Weights of a small GPT-style language model, trained from scratch on English Wikipedia.
Size: 4 heads of 64, 186M parameters.
Architecture: RMSNorm before each block, no biases in attention or MLP, local attention windows, gated attention, value residuals, skips across layers.
Training: a variant of Muon for these matrices, 907M tokens.
Each number is 500 + 50 x the weight over its row's rms, rounded and kept within 0 to 999. Layers, rows and columns count from 0. Numbers have three digits each. The size before them is the row's rms in percent of the matrix's.

# layer 11 MLP up, 2048x512, rms 0.0677, rows 308-414, columns 384-447
117:487431549509510459453448596480532542491491474556475524591482475476529436489486513474505485513431503514497584535614504561488457545478452543367544526464520487452504550577456467468421577558445558
095:532525448635545547528531514543450497519510535506518602518492512500451426446504585529499459492537418435498506515482440517520534452526441570457473520457484530510427522599525478449438485547530488
117:538598521563480556395513494510432586536548486525579517550503431415474544459574470521474525493522563553563436439585471452434481485413448540470509463442459594626541575454438438593512509526493565
100:450488376544422537528521602469438478511490437476475490496471564507499498502436507519509600557485506584505516423516523472468511457437470523511493470538578390536448539540572578501440497450521507
057:559424540505564513493437417498464418507479475577423461459468532549517451552607563416457457624449505554513492477371480581547502537450450566536575479396508527450448456580546475555550463475532564
080:493479526498479499454536518505438547430485498478462463472490535416550412559523549500519558564475542474391536556514509472505588463518568508624445509496461541470446425571594486479488550576432478
104:490590433410452379558515509486527608486536454563483411460477472399413544534513368580504508515528443515467543355437521538423478479476460624451499473554559542447522474525518472518548552489501527
093:601576550479519461597513550495433542530537542539517487515560440472525474492498442441472454431488481619547492492547444555490479472467601543406507510457511461573514550535453494456449544466543490
102:485572387522501423451472491441514482444559486516458452378464514581493475501443510538459536590530487508508573570596483521508502469595455466417547546465475561546400493454526628528528563542531482
116:513467473506600609528549548523541559599568666596571553487593458472419494482490487464521391437553458502390479567470467435481546454466523532516517503533536482486535509612528523456530529475575490
124:397552557502544446593589430507486455477572500549451539542494544514442509461523419524565553434495503516533506486474567527512543477486399555468475467569476520592465523482419543534501464462407586
084:455498488541483520549390358549523479434562537453507549438482529533587475527439441470389459512385519562469511578444539456454499437494473529518461428415484499388497426514499434425517557449473404
102:492560472545487445517484586523568373561458518483483520491482453613535412547459484573530508566594455500475437415500558532521552442484453452539515548410491532597493520477522437461490477473497544
088:469459468399492542531491510440519518500490501488498567573536390494568446496431487484529558621500465596527464598586512546480471448533511475477547551547543568564518448481525480483532522516424487
123:536496655516502523502503565502495474548511473504433474496533456530499453541427492500459517529476611512583522466574505545537520541540429467503480535552487502505492407469502456442436468559581492
093:398529506532518472491492496550498538510581355595470524528541506478462482400582543539413524488526399505495503478516505511473527534449493524556505510572576432474435586523436501542452554413563485
110:575479537535506479513623469527447471467533537474464530488495464412614498505575441426557480534488525503457465488534506558478497484526563526470465624457474424550459481597570422541454544451474521
092:470509545493462420487525511416495442544490506522506497564469464515421447532455471520523491540544510459496567506512546653534545573440493523507489421505543517436507427496585439491556549450554514
086:621540492551486491441463574568436508459466585408598457516457459503509508458451522567495444538457519496450476529494517554442466450552541456590484626518479467461572525512569533426476546602519534
087:560626461485456441582538478535535542450627492509388458470432456573455481513499467525506493454515481541513514530606526522445612459552400533471447450400493481589519481555482504478567547474611575
068:516578462533516450486556502432527476428544405561568499428414521455509473536524519447498537522494523599497453407503572527503541586442485429534539536531430567510554515529466428471506492469558472
106:596520564570530466484491531468478447520483430481495493432481476462512572465540389453521544487570505535471504496552527494473469401485524416456453463564472513423502448505542526471444519540584467
116:493435503534456545487475460553524497572488507471429518476376511446496527486499435421503560496503477559443557571562630543617561467459476416526508520581392560536451520430568551533435539534467473
085:424615517487428505463515500477441479537486454554572424469578529483579607399459369517488450536513507566616581455533593445569537486519564531636509558489568491430510555477446504641451511432536587
030:465573485530505466533475377490447471579400578615511595506459598523562461501466515471410484584405513564524490455500486594360456462525544470444541532578562377582425492481528508513404580539525521
085:544461541606461549592434538489465475476574375468561488555407546514539509496430487533517472546519442508477450535487515564449587482516484489509522403477611488579525529509504477507537481504579520
096:425442531493508530450565531467525494510486565514506511493401562519480516444437517464472560430551557386492491452498446524504540527435512375549356520442489524510417597487560597576510469554528454
088:569518455418512454485419461541477517516527625443543454471563478510531577519457569515463523475396458460501381498475491499548470583557463533512477498539525462518561539488497480466457535447496536
116:520490490455471515508474527443597540545538547535500501566504467548499447356452597490466523550441536488503435524614477511513499466412479517590424573495535544509546469441522483474477464514582544
065:535548479551465524519509561549552432549475471483461500484504587424535546579611510485454430506490450549480569459380526509416571502515585437467587521459550511500366454519408537460463511564434472
096:500450403443489537478535499537527523489442510449503479461493452515563453538461542508509477492491513452448531553542523635523514499501486511459410485536546502451527461521568495493503485539467604
100:471479463569554570580437567619522512472538492498456498514513454547558481429533467435530543475467456500473552579498441526476422543482479567576406525513468508473522635525497473516482511499512550
063:512580547464329603534532527496533457478515403570484460550525405502530513495521514590516467510432503484515519445510510511517533464505543521427522675543590493480505513418533388426379453591457538
108:482534542555501502581456544488534565495529456484565477576467446514435610543511482487507495456502459523454484484439465498403406468530516512440478539383571533507640594475467469552475474468524505
136:594583491513392533489499508559556438461488440446483512399469491506503608477585523525529391483478480561473520469517590483420492489527555578419523527460504498486460552501498553442557535505524513
102:555554537483489466458409552460548412434493476529437556495465494496423538481539481461512469562530554525505559519517477448583470543411384560518537505492556471532431383465526458525475429447555501
112:435503450501568576477605570488487540428535511557541485369486480460525495446506485543419497554459590520493473584511496443434471544417445458564505408511574369493466487424497510446511446595558508
074:502528492476397534454448512530552500487385463546473418452462455443540537452444451525443470482508426512570483570483454428570518562561468538497476490439527540571416489533452469385461458566570519
103:530476463488451581450579461498578458512543408533484557559516492544484453527457469535449468516470442403490611522524473527551548469519612553575530546465525491578533504537467539443447507392512488
110:540461432587543513525546458532391619464469513409497447433446458549461485476494500581585456586515490521508540563489450313480494432513505428487483492504501522530534501437522489445469588449480566
106:594531490536524509552424466555446520479505598562437524521488542509461485550409453616480516513479478412522493561483552449571516479520547425470406530522414506540547461432435387499526454557538526
119:490549523572544451454514511515550515516592603453541532544551441556489449435500554476477509484482411423488486461476611559424576567508486461544506483604464561506561532385530513478476538511434564
081:459457547521443551530456501478556448503476394505497548557522459474461518472506409409575555517580504456487507427453465522500524514478555617471465524489476603548464440498505477489460456492454533
098:387532550444477464516414466517512550538442479499533513589555448610477510455489554424486527502523457440519536504516455537505587530535533482483477451431468425538402535565537550507509474550574565
111:469421510642537470489479475574588466503429530536535495536525516457463515529489581567486529457406540543517466536494472514475471577510427499497561513348526511536497523516491579474386555461473618
077:512483533529552505494504559521502456440503442648502477555490420499544436408486509461450480494588380450510458504552572437443520494423538394465450467551544486519393569471528541447517487424535588
084:420475457508542451495543431471506509560515497558462453473538468447476573522621427520530477586487522447491472428511475539473491494440516508422499476566553419463544494571523483536454465565482460
087:495498516474512543475617517496410488555511537570532454587471550485419462517542533380498472472521501482538496481465378475513441465482542438536640491512514494483437489522464561556472454502512582
107:504474570461535507499594572612444483537424472536502447464482516465520654490511512555502533506526463482437557606536475582487423534595520361442474607496526507532446525605463467449567419506590432
109:461502455598482525522538530484502537476401569496488464622472506486601528571489553460423488536529434507440423518486553514396457493517476571557534424555485523545444523615409538512495504568516515
101:492465517497498338545482588592397540544536553476525494502547500518597528488548500494446525547488501519429373492556410503495461504505555541508484509493587579506556527531499541530551436579456575
092:462572414506535524447498391517487482513490485495455476439545480449508560514480516492390537577485508501515517576464516521470544424454498464539471505439568442480514498538548489491500491558489481
085:547589544493429583549434449442501390494622453498555464493540505538363618520552458558484428514511461466466552493503585485491431455512529559611500449533532434555484497525474599595514496539572536
086:461575552486432511543534466485495499485582508529496510501441495459510517489380582485520409512518529412494558557567430447440528531521492492541535469516497521518501537405523599495501547399476562
119:460458474576562420410540513551517414537467519490490472479501527508496567488475435544438531580518490521527526520516536520545518545457507491534506438508531460476460472440507438551521494531539500
111:509523517563479462502427592533497554506580453460462495463522513536524426470475538505544435557457430574460442519459491508538533443589468426502518510554536505484607550560525517494498540547551422
113:473559565586472479521526506471528462580452482543569526455445529527454495565453425542456518439458528543448505397495508516518502421538488465475437457478533604506468498589534463552503468547517538
095:597520438492417448471449557472463498521480384449534589564447412470480518498453560527465492524489462499526491494535631470506602458587545527449523455422497413434485439537495483494586538681483486
114:544515486485567500518488629484512486529464480469481450476452486551360450409467446467520511398528502433449557559586571491531511432533444476434518454489547461572569494501500473459469498551547618
104:644553479562539548514569470527582539435489511404474408502579537451465513513508499458419450564421480518519522462497518434550476476461468471438489515492511419372468545525530531523482519492541468
112:548594456484422422490518512529533555465478527508462495538494481572559415492595548505521565481439442519463609474434475575483518503447478568431456454502577431410540524471482428517566466513518508
110:513466427534392430553613487488512488474451462381413517457565463477473465532527388478417504431521492505511566606448447472483468483518464531543526518482475377585548535551590541441389471438493428
117:452578516483519454441576514518544532464530446496573415487456541603556468441498609555532565447533466511533526438498449477558579524453458441583480555554548466493479501481468530456463474438470455
097:519478533316404529519551475516462477522478583553492481492453474496432494429416569638541413523532502454485477546561501538553485416502553445455460489498506498399508500447455511542529521572574470
088:491503463516575464494487512508543527440314462480542497483446528579448533497537511415447396484462549555391574478588566448463449459536516544519482622465585563556424547576461557511548475455473509
087:524564557462517551483596562461492521562494544432463470524519538509493524414503499554479518472389476558591495466614558523481482499437507530515432496511488469512469494406463475455461514584502460
077:484534595467493533468533472534354510510535535571493475485491541509542583502535546474484476501544511484415501549479497416471507504542472550539517558511483452492386576502471539393562442529502512
111:526456514429418471564539530538540502440515562535481455479527441515473505391464475590505502512467576475576455456488486518477545535430553414426374502531423470566494536456505515490418493538525495
098:617474518546466586550598462465582525461581528541496535422472495564548550462421558518510419509482549509502619507454534424554509477537424575482497480507506572543456500527637379564542545473463391
075:482561428569417468484536522587429477481495529632558497451448529517536545527425435575463567516501515492537536537499476461513552437434444439468605618498505469549511571457470489500517413477514469
090:493490479516492572573443498516509493533481517493448543464530467483525480443482603468524580504540461494565530539517382435555383520546494510477484521497578532510454524559474528545445476568443567
109:535447429466548574515512537403526503432587525533420493521510426538500557464499516536484414491514538565521532510517434472629473471537488456587520532520536417496505457426482510521479536499578556
089:525363510456476470584566453433467475444491457442516476608533508567461509629542433431493459430566533442543604503467482497630513441442538393467524418446415538512508508482545450589458614517423518
107:470568503528510509566533564433551452515525479452536497537447480556478439499530530461497510486497581531512566527519478573494539499550453603502541503425483513570403571461510456553433416471527587
110:485440486510488462527543513490546485627564516594551437442520505514480548488400477486545512558494551515482466523452575465532484457448486519472480570534429534441448471527464575507518484396508446
100:662508517444548547511576484546582478579597517547548421469465425398513567478519500563429446557451537455511426493524449485463430464542534602465463595470594507498548574522536425565470504507431496
092:421464500525491537574590494518581548531482464460592541492501494425423523507395498537501419463564583449476544498485547399463531375544468515498437501507603579545516479451415496575422556503544412
093:463544457491542554525458508496585501502534506469519492463621542540466407563454535553600514578410532577532504517548479560502461461487411440531450485538430453508532526463472565483530450490489446
117:464520465517569502423498552467618512481459485486490463501491514560525445416521560550419497527550545485404532361427439506499387469567472592507466457513540481497541454466523541506468516509545551
120:488485505414450396473492485500527500447520566440487542518509487588430488532545439443509480501533477461505483415422426414416527438584434486511482624481529540475560534562415466460578433577480487
079:526486499526535572528511480489516465470504518558475460433430484517572493532544479515489552468524426472581579450503570532545554443570418521485501528552527582525489536483477483486552528506531576
090:471581453473487468425444499517565508433506475670549545462505476592506596516402453532486441481420582493449484446551486522574431468538497514418498520440457555444505573502495517500493451496466490
111:496582465537443511427553486478477468466538413471472543483534534396499452549401545554550512472463591542499471526534400439475424550453462473531570524599369547511484505595485361533495450578492448
110:510526528478460475568469476580502444490474440512495620475525461433366496485536447553584515547434412533502437500549500444497483474526529541487509520614446506599535468461524426540497391505532507
109:454558460612517546469426465502536498487594486561491564546523529515477482482513481474474522528491436482410513478521481539524534418478605512548375522571525367540415479467432466505472475608524474
096:564539493549521515473511486515476481561606536418461524524495512535527506449401509474506504491546532553542506478472444441451517429470554481528502477443599494430587484482496495560450456512554452
098:533514526543544502527460484548580532494484544413411408473408445515469483462555498525444424544564566534476443398455512525462575397435478560520479466527517555473456536582540519578481439517568560
123:410463403490545503492480632468435509579553436525516504550586481537507425478487481427566576392548441444548446468550473580453547492475458533448435472571511554469588551500477512492541551499513478
130:487471533520530544428411563551448432484541548485475528558537465472428496488511492525542533401469440509567466521585603440472367521487511437541529485473521569464491443522562421492540472430472482
132:527503569581580523453408552540563490534476438467404587476519413498529433460557460448461456487454566523528493498517471490577498468425465465588450525515481510508476487547395597564438474546465477
092:413618539563474514503522563502536452533538526481459527555537432440519592470568426544513504583460572511426520480379452559514484460488519519500550501490460478460475476500520530486464381525577565
113:502477546463625546440479447445398414440510495477532495399488516582459543541511465540488563539551570454556449478529554440569542544518543451413401462461467530431482498468509552564431521580419501
099:478554507557430452495515466477484466542462534498497506456507483460522520502458517474526534470454592489518446415536617504415437477450437460465508575588521616446523551391498463469562534502488482
043:477475494450485580465548502467324429450471510452497471524511465440470442448539582467591396501560579476496483454507524496506428504567480473493453449579485516539534465527470547485508455519510478
110:441482405512408487526464510466465568560496469478399535459525460495544480528564439488471495405467533459591530479547384557500414547559519472544452427408541541467473470488507561417476468464505540
095:515554555493583468485518446457520463478469476516537499496476473450544523451387593525491560564555474504517464570610519426516443569502477459492477505475501436533468494583446552502568498497443455
117:531593517568462584421540500589535541546544603539455478519531493538501498455484491476516455438457541544497505413561509441520534472539439517554586429481462480517541520492436566489487456428523445
108:480558399504506405516521467436504479470465523506542560505532526524573571658509601540379503483568576413466412462486533561474457537503478479573494483489536606473542492518531560442524486583487424
079:497483421482519505432479423482438475437491465490515530465426477445537453534533450592503485530535563535557568496490427533539434501473426497483489561453487543558477604563497489516585610546550496
051:467484465462465451440507446462549547447442489545540460544548490484433471510476490547522383519433506458515466514497551513481480473499440562455425440433507496523550464489467448549548503486404523
090:544496532544451428465497484556566461563615523536533538452563510446521503567488515578470514489430527447549472501460448397432446437464590519494433423486533473525488501422546540516508519565477458
137:477484527455462489525476535482508555571558585491535470498525494567462435517481495530561549535533471464521520515525567518529490450459383413524414525555487492468506450428504550409505444445412556
098:511528485529474417444516522483513488529491483597498549448478478439510551467471601551538455571483526511527535395596482553464448480433518523372422582497483384645497490503491494482551514494464425
093:559445577492554480546566470472543473519534638504519512459525511507494447496509531494523551540509575555534499518563458496510551554541463555514542489482529497543423429469487476490530519492502495
094:545489473488510433544592500519522491499500528546464441418470510526490385516535542476484487533496549555521553433549501536472422548435510506389562506503475514419523457525464581471524532504581466
062:532528469428536552557542446470466582517453564485403472452544539541508482583505466518370523509516519535510550579579545486499424460472529452530495468489507475459378517563500461535535468515462570
111:627528505484507432509472468510612483451422461488488575534556382472389600570332461415528563457508451469604511421539455443412419593486573526485435542503529555530458527486535537515436511480479500
# layer 11 MLP down (transposed), 2048x512, rms 0.101, rows 308-414, columns 384-447
128:466510512465503550488478455461450399502485466447502436510567464563513602442502509523453510557489513475542468515516472414406495456477674461529554428578595564432469394459545533458515513426459375
086:490377555540544394527544505537483471477490538489458515428381530540542595578518494439451502413514486504435462625506549492562567587518563502537510438423453476476500506461571378537538549423584518
135:508557539510562515517472493422392532527445541494467585427532491389595501486534510434467559518463589526504612527482492523531512451529490513509592410464550523529468419539446495529586488493485530
100:515439388451518567396522523444557513452475502534492433578446534548437531401477602499465473583502494483547421467454517471469471498454552444622474545496540441407474438519469565457548487597426579
057:496462416542574438472481488430501449557412474604499581487356578508449470622545471484455526516557445483567508498485449579464505502532499518563475595496504556446489503497528518519581465469506556
079:461534293449483479521476500530552605499485562412499482421470476428473471500541506488489517458523483492598511512551502410393517486478518504484564479451523570512552531507477527498493511497452480
103:513473525403492448504546398488495486444586479496603567556551442500498465498522440394514595444504567530471574509466507502557562506495520595542518499538575535486519464527490551540523551572404598
094:633531466447514499537610595475361506537490537565487485522498495391555423491615419448522482624530446645507519448558481518397415514483574546475514502504564417533473489445463444469452481494425538
104:515496524481516504536622489403477423527531528566499471575426496471445542449461576488484514489482467568449552545592598456576625496559561393520519535499531469506500512407445554515499546469525408
116:543457479389507519541500595539467519492460506546442500484476548462473439483475472510447470504493501535476409538475559489528458583509483547548516577504473453528522557454442471623417426493537571
125:494466537509451469530414516442435577487515570519454526472503391453581545404468510566449498486436607398512480451503519467467480471487567610488561426458378464497467547480540515563476477510473610
083:556502421538462419433421499506479436588570466457400486537422442459536475442527407534451490542493590593481486547497574493603461500551478588536535473459461466505587490406468587509443512481559459
100:458500602430385514513567486441507538520485502432515513438461462506452570473388486557490396468498400443467466490440539442515459491575535523617481499470532542461586482514548459538550522449601469
083:473479526484483470571511495506601481478482438487436479424464518555585510446494497464495526502547466550474476533512544490472472462474465480480484524464432353420534450525519496511544518544462465
131:424493525459437427439543493520490486503448529566487493422535440543500492472587466502532477396491522533489457523519473520482490570476569463501538380449516516421502484484533508577520445577498465
088:467479516443516568527518506533462449538460458469433442522434576473448524425506464528498527470555426474568628486540438520475511487530489479485538544476493480501471465457555517438491508443459465
102:515507446486493522491494558468555525506534514540535485519441515471530520563449492517496499497502564501587532485453570604605473504485388551539464425401467388408481529466489501513440518470505461
097:467453603580536515534529538445502538475474504538549492543501570501409540513473561504392436503457501501476505479502658495453590529443472523534536531477539531476523506572516531452580472389397546
096:549400488422474522536471512568498516536452424469451487493477549475544508480528522480536471467504552622520435503385594537452440479428609520609564561423503592517412438450486519422519460535519545
083:499577491560529488464527529457518577603434516517606462476431610576492478536489532514475458540457527476473564457454569486594562485561472462488516488417505479492496462543474528597552518464486557
064:491560521420488508530494531563564426452567483522472537565539476486474504543523513471523487461460530468467526547461504512488451453545501393501474383506472450403487423419413572578535515560517503
100:549564474523511493500565565562472601523561483426535454528413447584501579441504535490425486469485459533587489502479577458549574493497452496602593599441454488568493554508519558522522448429473450
111:564496455477512506473479432523520411425488488460389506497518505509501510451556507585526492489487401453440489574548510552522468544496463529452578429472435443442478551439513504515518434567514494
085:489486528515445435479522507463543498489389450451506444510502462470482456567575495433499550530536583504448550536543507399470520477591437462495522498548619400398490505486492523567440534422457423
030:524590440481550492489498400529561473462477533547499581444530533525569483533583514468459524490524422403477459489491436491475485583531536460434503525481532437454451478485559512489437467521427463
092:507453525426590530429532521442475510517478401524485486553574549525446425462530539508549564486456514495378462628472522507536491415446542427451526408477548535567464537544511459580495488459460492
094:534520454539465482563515403426510440481511528430585500562549533523502522555461474501487441503478513561447472500330482462474469488579507514528486501512544579528479424494497445527562507536493492
084:576435454539536444446473517492560483505488531441479466431461509609506541492498539508475497481474510502441473565610508413525548604515534469484506513477456446527526427560469513554489491554472438
117:483493516369592570445435399482485596542627476589510486591433602480523536463531508486540506509518466493508368578626452403578523581561470545427531478532482516483540511494551458434515491513513557
063:549596545503451500418448512511519568561568507489455497460539517470526491515477479478497525415502501453422472548403499497495556461561496549428459479459535432494498540489374571458496563512502488
102:498406492447493477453480521394578529510516525541526563530484526545582483528621470428462593562484452466593474478577508445511490427525520475508531501426541509467426508455515443555559478520496464
102:484590521481445504481495484479493556460501461501429479502485524553443506497475421526490447500411533567465454502409540472477466568463636392460476552519495438413553497593589425502466610544526410
060:460422477495420450538535449507520571521448507485486521503592537509550519532425440532455518484537534458487583491477478561489485549501497563471555522521450507543500482460535495439420426563443460
109:446446532538436497442524444569488503451445583588528574506563558429492456433566597562475508475483537526543548450458423483592505487577452481586544477520549461573513547449398471471597429468523555
142:504544438512552488571419548612522485455520561557422510352541567442541521472463584457506514482407513546526549446455418507462445529475581558399548424527389477356393521504496462515455468574508494
095:499545457545479515558552463493585558504500482429488504548499503540532506542530598484462480543556548501423507458554483484512541436524503473511562431407473507502454521474522485554500508487471556
117:394489511493429502502495480484517505506474521422457546478384545548479519487554512562497528535512390422527490521391493495431550442503538503489467458544472544497484487557458527492458578462550481
072:413526478525523537461518501535562518619471476511571445421484435430488447460420483535500503536532577564421472626561513445470489558518496539585505532500460506423555508421496556425547488491507459
105:522448417547479424508473537473450522428566403512512654531542506463524491517515520454491503510463426485521549437466510542386595529502477524520524588493483485531550512473489399457482529587534572
112:532638445549486491519470449541498426535532486485532553566580540451420515570393442512535497551594487473546448524557435461584529493510508485511520510583479501498493512446422446507563484524480585
110:520493532446484532468484463496361460455498510486451553541435483501583561498531438521284439523511543508539461505493433539493502474447539398514491471492526479539499490485439564579500586476583472
116:528441552521439462540494576523587424550504471466499372499484529412455485509438417473417435436589490533490571532601535451410407404512520591488458531529538430485534506450483439336440475396493435
087:480634458455549479535390477444474570526482443548499520554551560460527507452546556495471627369596523522482554419551587520473470554515536472439458609458540498538519565525492458543454498410422408
094:529507526502460433497566502412454437499458498412553510550530545484571494450512495511461594547527549442636548565439562529490505597472458556559589494491561561444543465484550411501451489498545503
119:458496468610498428448557510449536437542411585424523497453515555503489496452469572549517438489477507497637456410523495514535491519552473523527436467499460454443556454616439509475455518491423507
074:497491431478554523471413553474557503510477504501470508610467525516491542550449470597405417564590512535478497514402466528485520424461523420510399459480511510541547442471495529468544495507504495
085:573502454514504461529530407527470470535546479541452480417534482523573477497546580524589458542471466531534460564547490493546607507423531471513473486602554437453423392444525442483449486481512490
079:517582499433569412529496575450499566513457490465466451516508558562445421529522600424530459462527483493526487611502451524452571513515539608446398548518536479414483532492508428529501559406413481
104:522448456493557533523536553367457484458539520509502558556487482466526535550510460437448445521513494631581620488457443488528443440433392478462522459460517482451407497501452482503434528534509451
098:467519509566498632486449512450506503434510521486490450540452478545464416476498428532448557525426527536479518439607477548522465423506436464534522498426339422479499588455435467423519518525476431
093:538467461341457399453566446531521502486553509475467506446500454521460483444500506447552518457490504566468491439480470515600575438503515560390474522512456543529518483445471504540450498444520520
086:471537469497451545520447510563581525415560508468485513478478479503452484388510517421467437439496468588492543473550479447465454531536478467483443519475523538518572469493503547518474665561549503
087:429591486480485548498469514465421516528449495499528580550480462470444454539513573386450521489540471542465483465458570517559533546496546555514387569495477420439458435502550551481610525545490461
090:513505428422468520501437491457479452483533530457428569443479578519512532462612499475516456523504592504500541532467524533526517469505465447419406473491537625564487472509506481518503521536410542
103:503411471502502529503485456485505573516444477387450396486473395572443378473512520490483511552420457554496429479484467493510544545434585525452523465433545538503457486471553565585354457586519492
117:370464535573428518477527473512493512537466490517445419522535536541481477544500520535396575521474416395461491496489519510527394554384599498439386476494544635480496533456532526503412607407512473
115:551520533473410568519495520429533480566502567560578436501485507510466435556501540557490513505482479454498525555449488487453556558560528561466448586556539476494468438509500422527508487463473546
091:516495398576492478476526546583479506464582513577522514484485473383505519492442484550411489497471499495510472532526594494586539537439567489521430525494505475478469457465448423466651480465490574
117:465481454496439490484476546509481494423540425461548418508483514527393513549573449431376409474494599491504362460509523466475384528504569504581545518430481652491465581600443585501493421585421449
102:477501544615563351429544470568495513492452504489434523488542500541467539544496441529457585454515528514601534481592523503473589513482486561436516556473583478483461428459439415536592486483491447
114:449490404467454464415528479542491586479577482515505602454497497490555488559539520529461571462431507546567520431447432527522415584523508552545514461409609515477503484516451572531474521468537434
104:514484495414467493506614594437510410505483489478545499362578534423483421520498474511470516362480411440553568497538509558533547465516505532511504496496613460593572513502432507535577521499449537
135:443449566473492438575506444502573467452557464511489432498536525530483452529536567512556516499480446416504414565515446488553496460400499515539488556510500438524447396413493553514481482458531449
106:434502525568536460408544531542512521496484454518526511451559398514432450551516461513436554402478587507540586476422481478518513518479527523520500415505533543434429452464448481558460475486506507
087:468518571512405469516611504496580533508533620455560566372452601577500556468515514523485542466535484459487543556485438473422438433471530510454473513472540506352487571409498500476472581570472569
095:516514394557588551492578465510486363551630461461464492469561493522495528437494488476505506478422427501499524582519562425533579584458468490553496534577512522497558422386483483481479458436459474
072:593512558431472509485460542556542568607502482588456440587553533521517475499481445483511522558480458480524459609441565387478477581549584511553496459498443438559502596478466519476539481389496576
122:466452457558503573599543514535567586522397544522455551532542521508509508552506532514496605626497519461468515511557492512506572535443448380550485474476547477572525492469544415567482496504467512
099:470417558451565431454470478432437478544470471500469504447549511473402375521493399492446460467488525476477353431560532468485536429531552491567506503523465524467478467562434505493591450404566567
073:513543458444557477475473564381554511522481512483470501408460408456555563462485513441478484406490477392555540473453572459548531430552506480485517539512520516453463576526466545575556510420433460
088:514470408465403515527623574543487498585480537456532532570475559476524468531464435509543538422449485504553495562440519551538625479477527466516606587444443597455491508467489462566576501451484507
116:534490465540472593445442482509482461510503554383505498519449521418444524486539571535515469395462532501347505485529501457563473515575414372427510451481462509444643458489455562436507499367583460
087:482429521485481482465530601535509526414459458448497506446494488538621533543500536391484487536505414554526481439491471539550514502429449534541493618493378436523484487550551468387509564475484571
113:554506438584459466637411438471547448525610501500495584522435484483448612553554430395410457482449488466512526484430430544380467390485595504457503532511429380492400428538504462521477520503511401
108:492445627544504495509523492468522561434428485492471503572551448578562487521554504523534454541510492545517541443531557537433509541479540432510458537392575481398517490542528455445555524526484500
098:498434576493478570468559511523579464562486592505424468493470587535485429529424577472537512437575484482532443451446561542498459521517594466538539493510522539563468460507453505533506469457535551
091:402579463520495604537550504496436467522540484414477557559471536446542525537620474514482513445428510574537543418468506408570521453501559504487542557500471472537510474495509513458540527432564477
100:532470609522525453566599552417483549481523577491479538556518527492552464566510533486442507499571536439534591543503465549464537474487455548500422576465438473496529575538477452492457518549486526
121:425444508555432474544533493360502487545545537494585515498460564443550556599441482502391517559526453502480494423465542599466593516500526444496570548468537416449494515475458483526483508546456528
116:513430534521503588404441519506482456592497489475375456522535483502436529477478508470503466510597465514480546502508492470457497486476440376503565562530412445478510538509470421485453559412545459
071:461521489520655480394556492492541510388486506463402572448475538567455542540368450472467450438490515510524499534530486452526471465569481602531445515471563534511452454438520515513519432451435550
088:570535570486477484452521516556518552564525476558514416524492480527466408537487566495460511497588469529450425568536581496506539476484492592494387441548518448435506444470430600424528460503522500
114:436433464382419511476439492548571474427530432487480533486547534462483548449556474435488565587409555478480518445482568486505561442449557473477541409496454523452486564465510511498535548504498466
113:535426506525497483524434519402509430459525537483508468540499575480444480521431469557433494482514569529419430399562447530511604423526495537507511490516512526500475523442454474460574424498468512
103:540543413555497448573456492492476477506561556437460529492542529589458425436546495525451509451512507617555576477489459591474491468459533534489548529472515511474537468542496465561469446470574530
094:527420573550438556451459474523518493470521472529450447602402589537614557457399441503433531413567552455463534413455446588447501486539503522486392478430458456521550604484581507513497591480493502
101:522545512539497437449591579427563465474501524488543493421531519608481571437526535412532498481505427506512568507507492475484482427475500525612470567478495432511507576404457519479490549449567430
126:543486505515432462470588511531564434501479509499507377508551488498553420542547456482554548495401384487504515467558471493558493433412516434513541499505563583572544511481523468543570587560534577
131:552404542512515430524501576532549429426504468586475541555488447529428504491565418501444504479556519513452483484516487445522594555556554471578541405488455535512473436473476345532515425441522478
137:547457436555533465511436581559543503474486437557460616413479627523561490541431546467455478470438506495434596443482557523552573479399456438527505559571383498476474468397470535532545404509512469
092:467507419561432601533621466501506484458464579452510574537442530406595506576562461488498503509471559424464501490417473510511464462540503535460521527502525381453530489458453366559551468529446598
112:509524556554543591513524517495416528488461595470563473428538521398520543608572498472418510451460580414470582450529491439424543534544533466462585598511516511476512455423564471480482621442518511
093:490454423541594492525487589450555445444574606499508508486512518542513486460453473523551593479501464404405439531375473572462488401460446435395558591559484494557523509553429471500510438487549521
042:543478530521470574440543482571559608523482517611573486471500511438527540549469508433507542444548575580466531563533580567554510613570587469488533501518498589501537482521520529512471508392417534
113:465446507512579549518434511507482457529477483533457552498531572411442556519549454524601574486485422404489399500438557584558483540493493562360557422539410516463440453526519539426560393462512511
095:445430506501470495548565506462525591524511532527489475509475543548631492549552454644505534540451482569488511515564563572485493482545524428510484410481381567475592494542600426566489520547488535
117:423493474540460481526486488511502544546436499538504410478411470531456572566513568491487442501478454427469512424494472473544441527539565553444571496541491486431461468396500515500553493541458472
108:512575497476555477480419505519707535431607404465616505620495520468490571466521465530474493507447547488502448475530505478484516458521557565505501442452491438555542545455467584537488508510424547
079:494575448470527480481497501489586459469473512484496486465505413447486537450449552491574476408501520463572532546518487560560477477514541621477520527497460522529525463470440428487505546485563477
049:421489509516501485578506466487558541358434458434420386479493504510602566489432521469555527511562573503491515557448485459571478380603497522593532486600416485425595508479500459521502566472479609
088:511448500417554462448485536520438492588524569505526587497459460552400494437555557456498440494546468492441496466444501443463528473520404552488512537594483485534482486494497470548482450444529548
146:515522511353503543500556473484550464423522489594600542510491490517513520522560438520539462526390481539498484538414562548482444536439540409535504555532410498516488511489541577489452524503424456
096:444482422507500535455550555450535513459475508554517504524474522429547483467557535549520525397565507428517637535576515447481523521475509514542534434530426507443465512500605474482515463467603506
086:476450487488481510476447475426589560483540423501565557532397414454490496457422500441514520652454562479552481489494539461468500540563496546482466519516524578468527499511523558508529573451528542
092:540527446437483502555553521478417455496474468540518601577492494447545548468472530450459441447384497452482523451545469557558508528506507459543452502573518538559419431408524519577417573464415520
062:498491500537465518503558427503502495550429555506421483467541537537490486427511456486524400449516479533538535539524500490493452444565522466453526582554496582572533503478478547461441576482570499
098:534598411562551463520589497546494484537561568508458457500465481524415538475612501435557397484605384523498516499428496510494446455524478547492484518559530568482570539508490531508467539506453517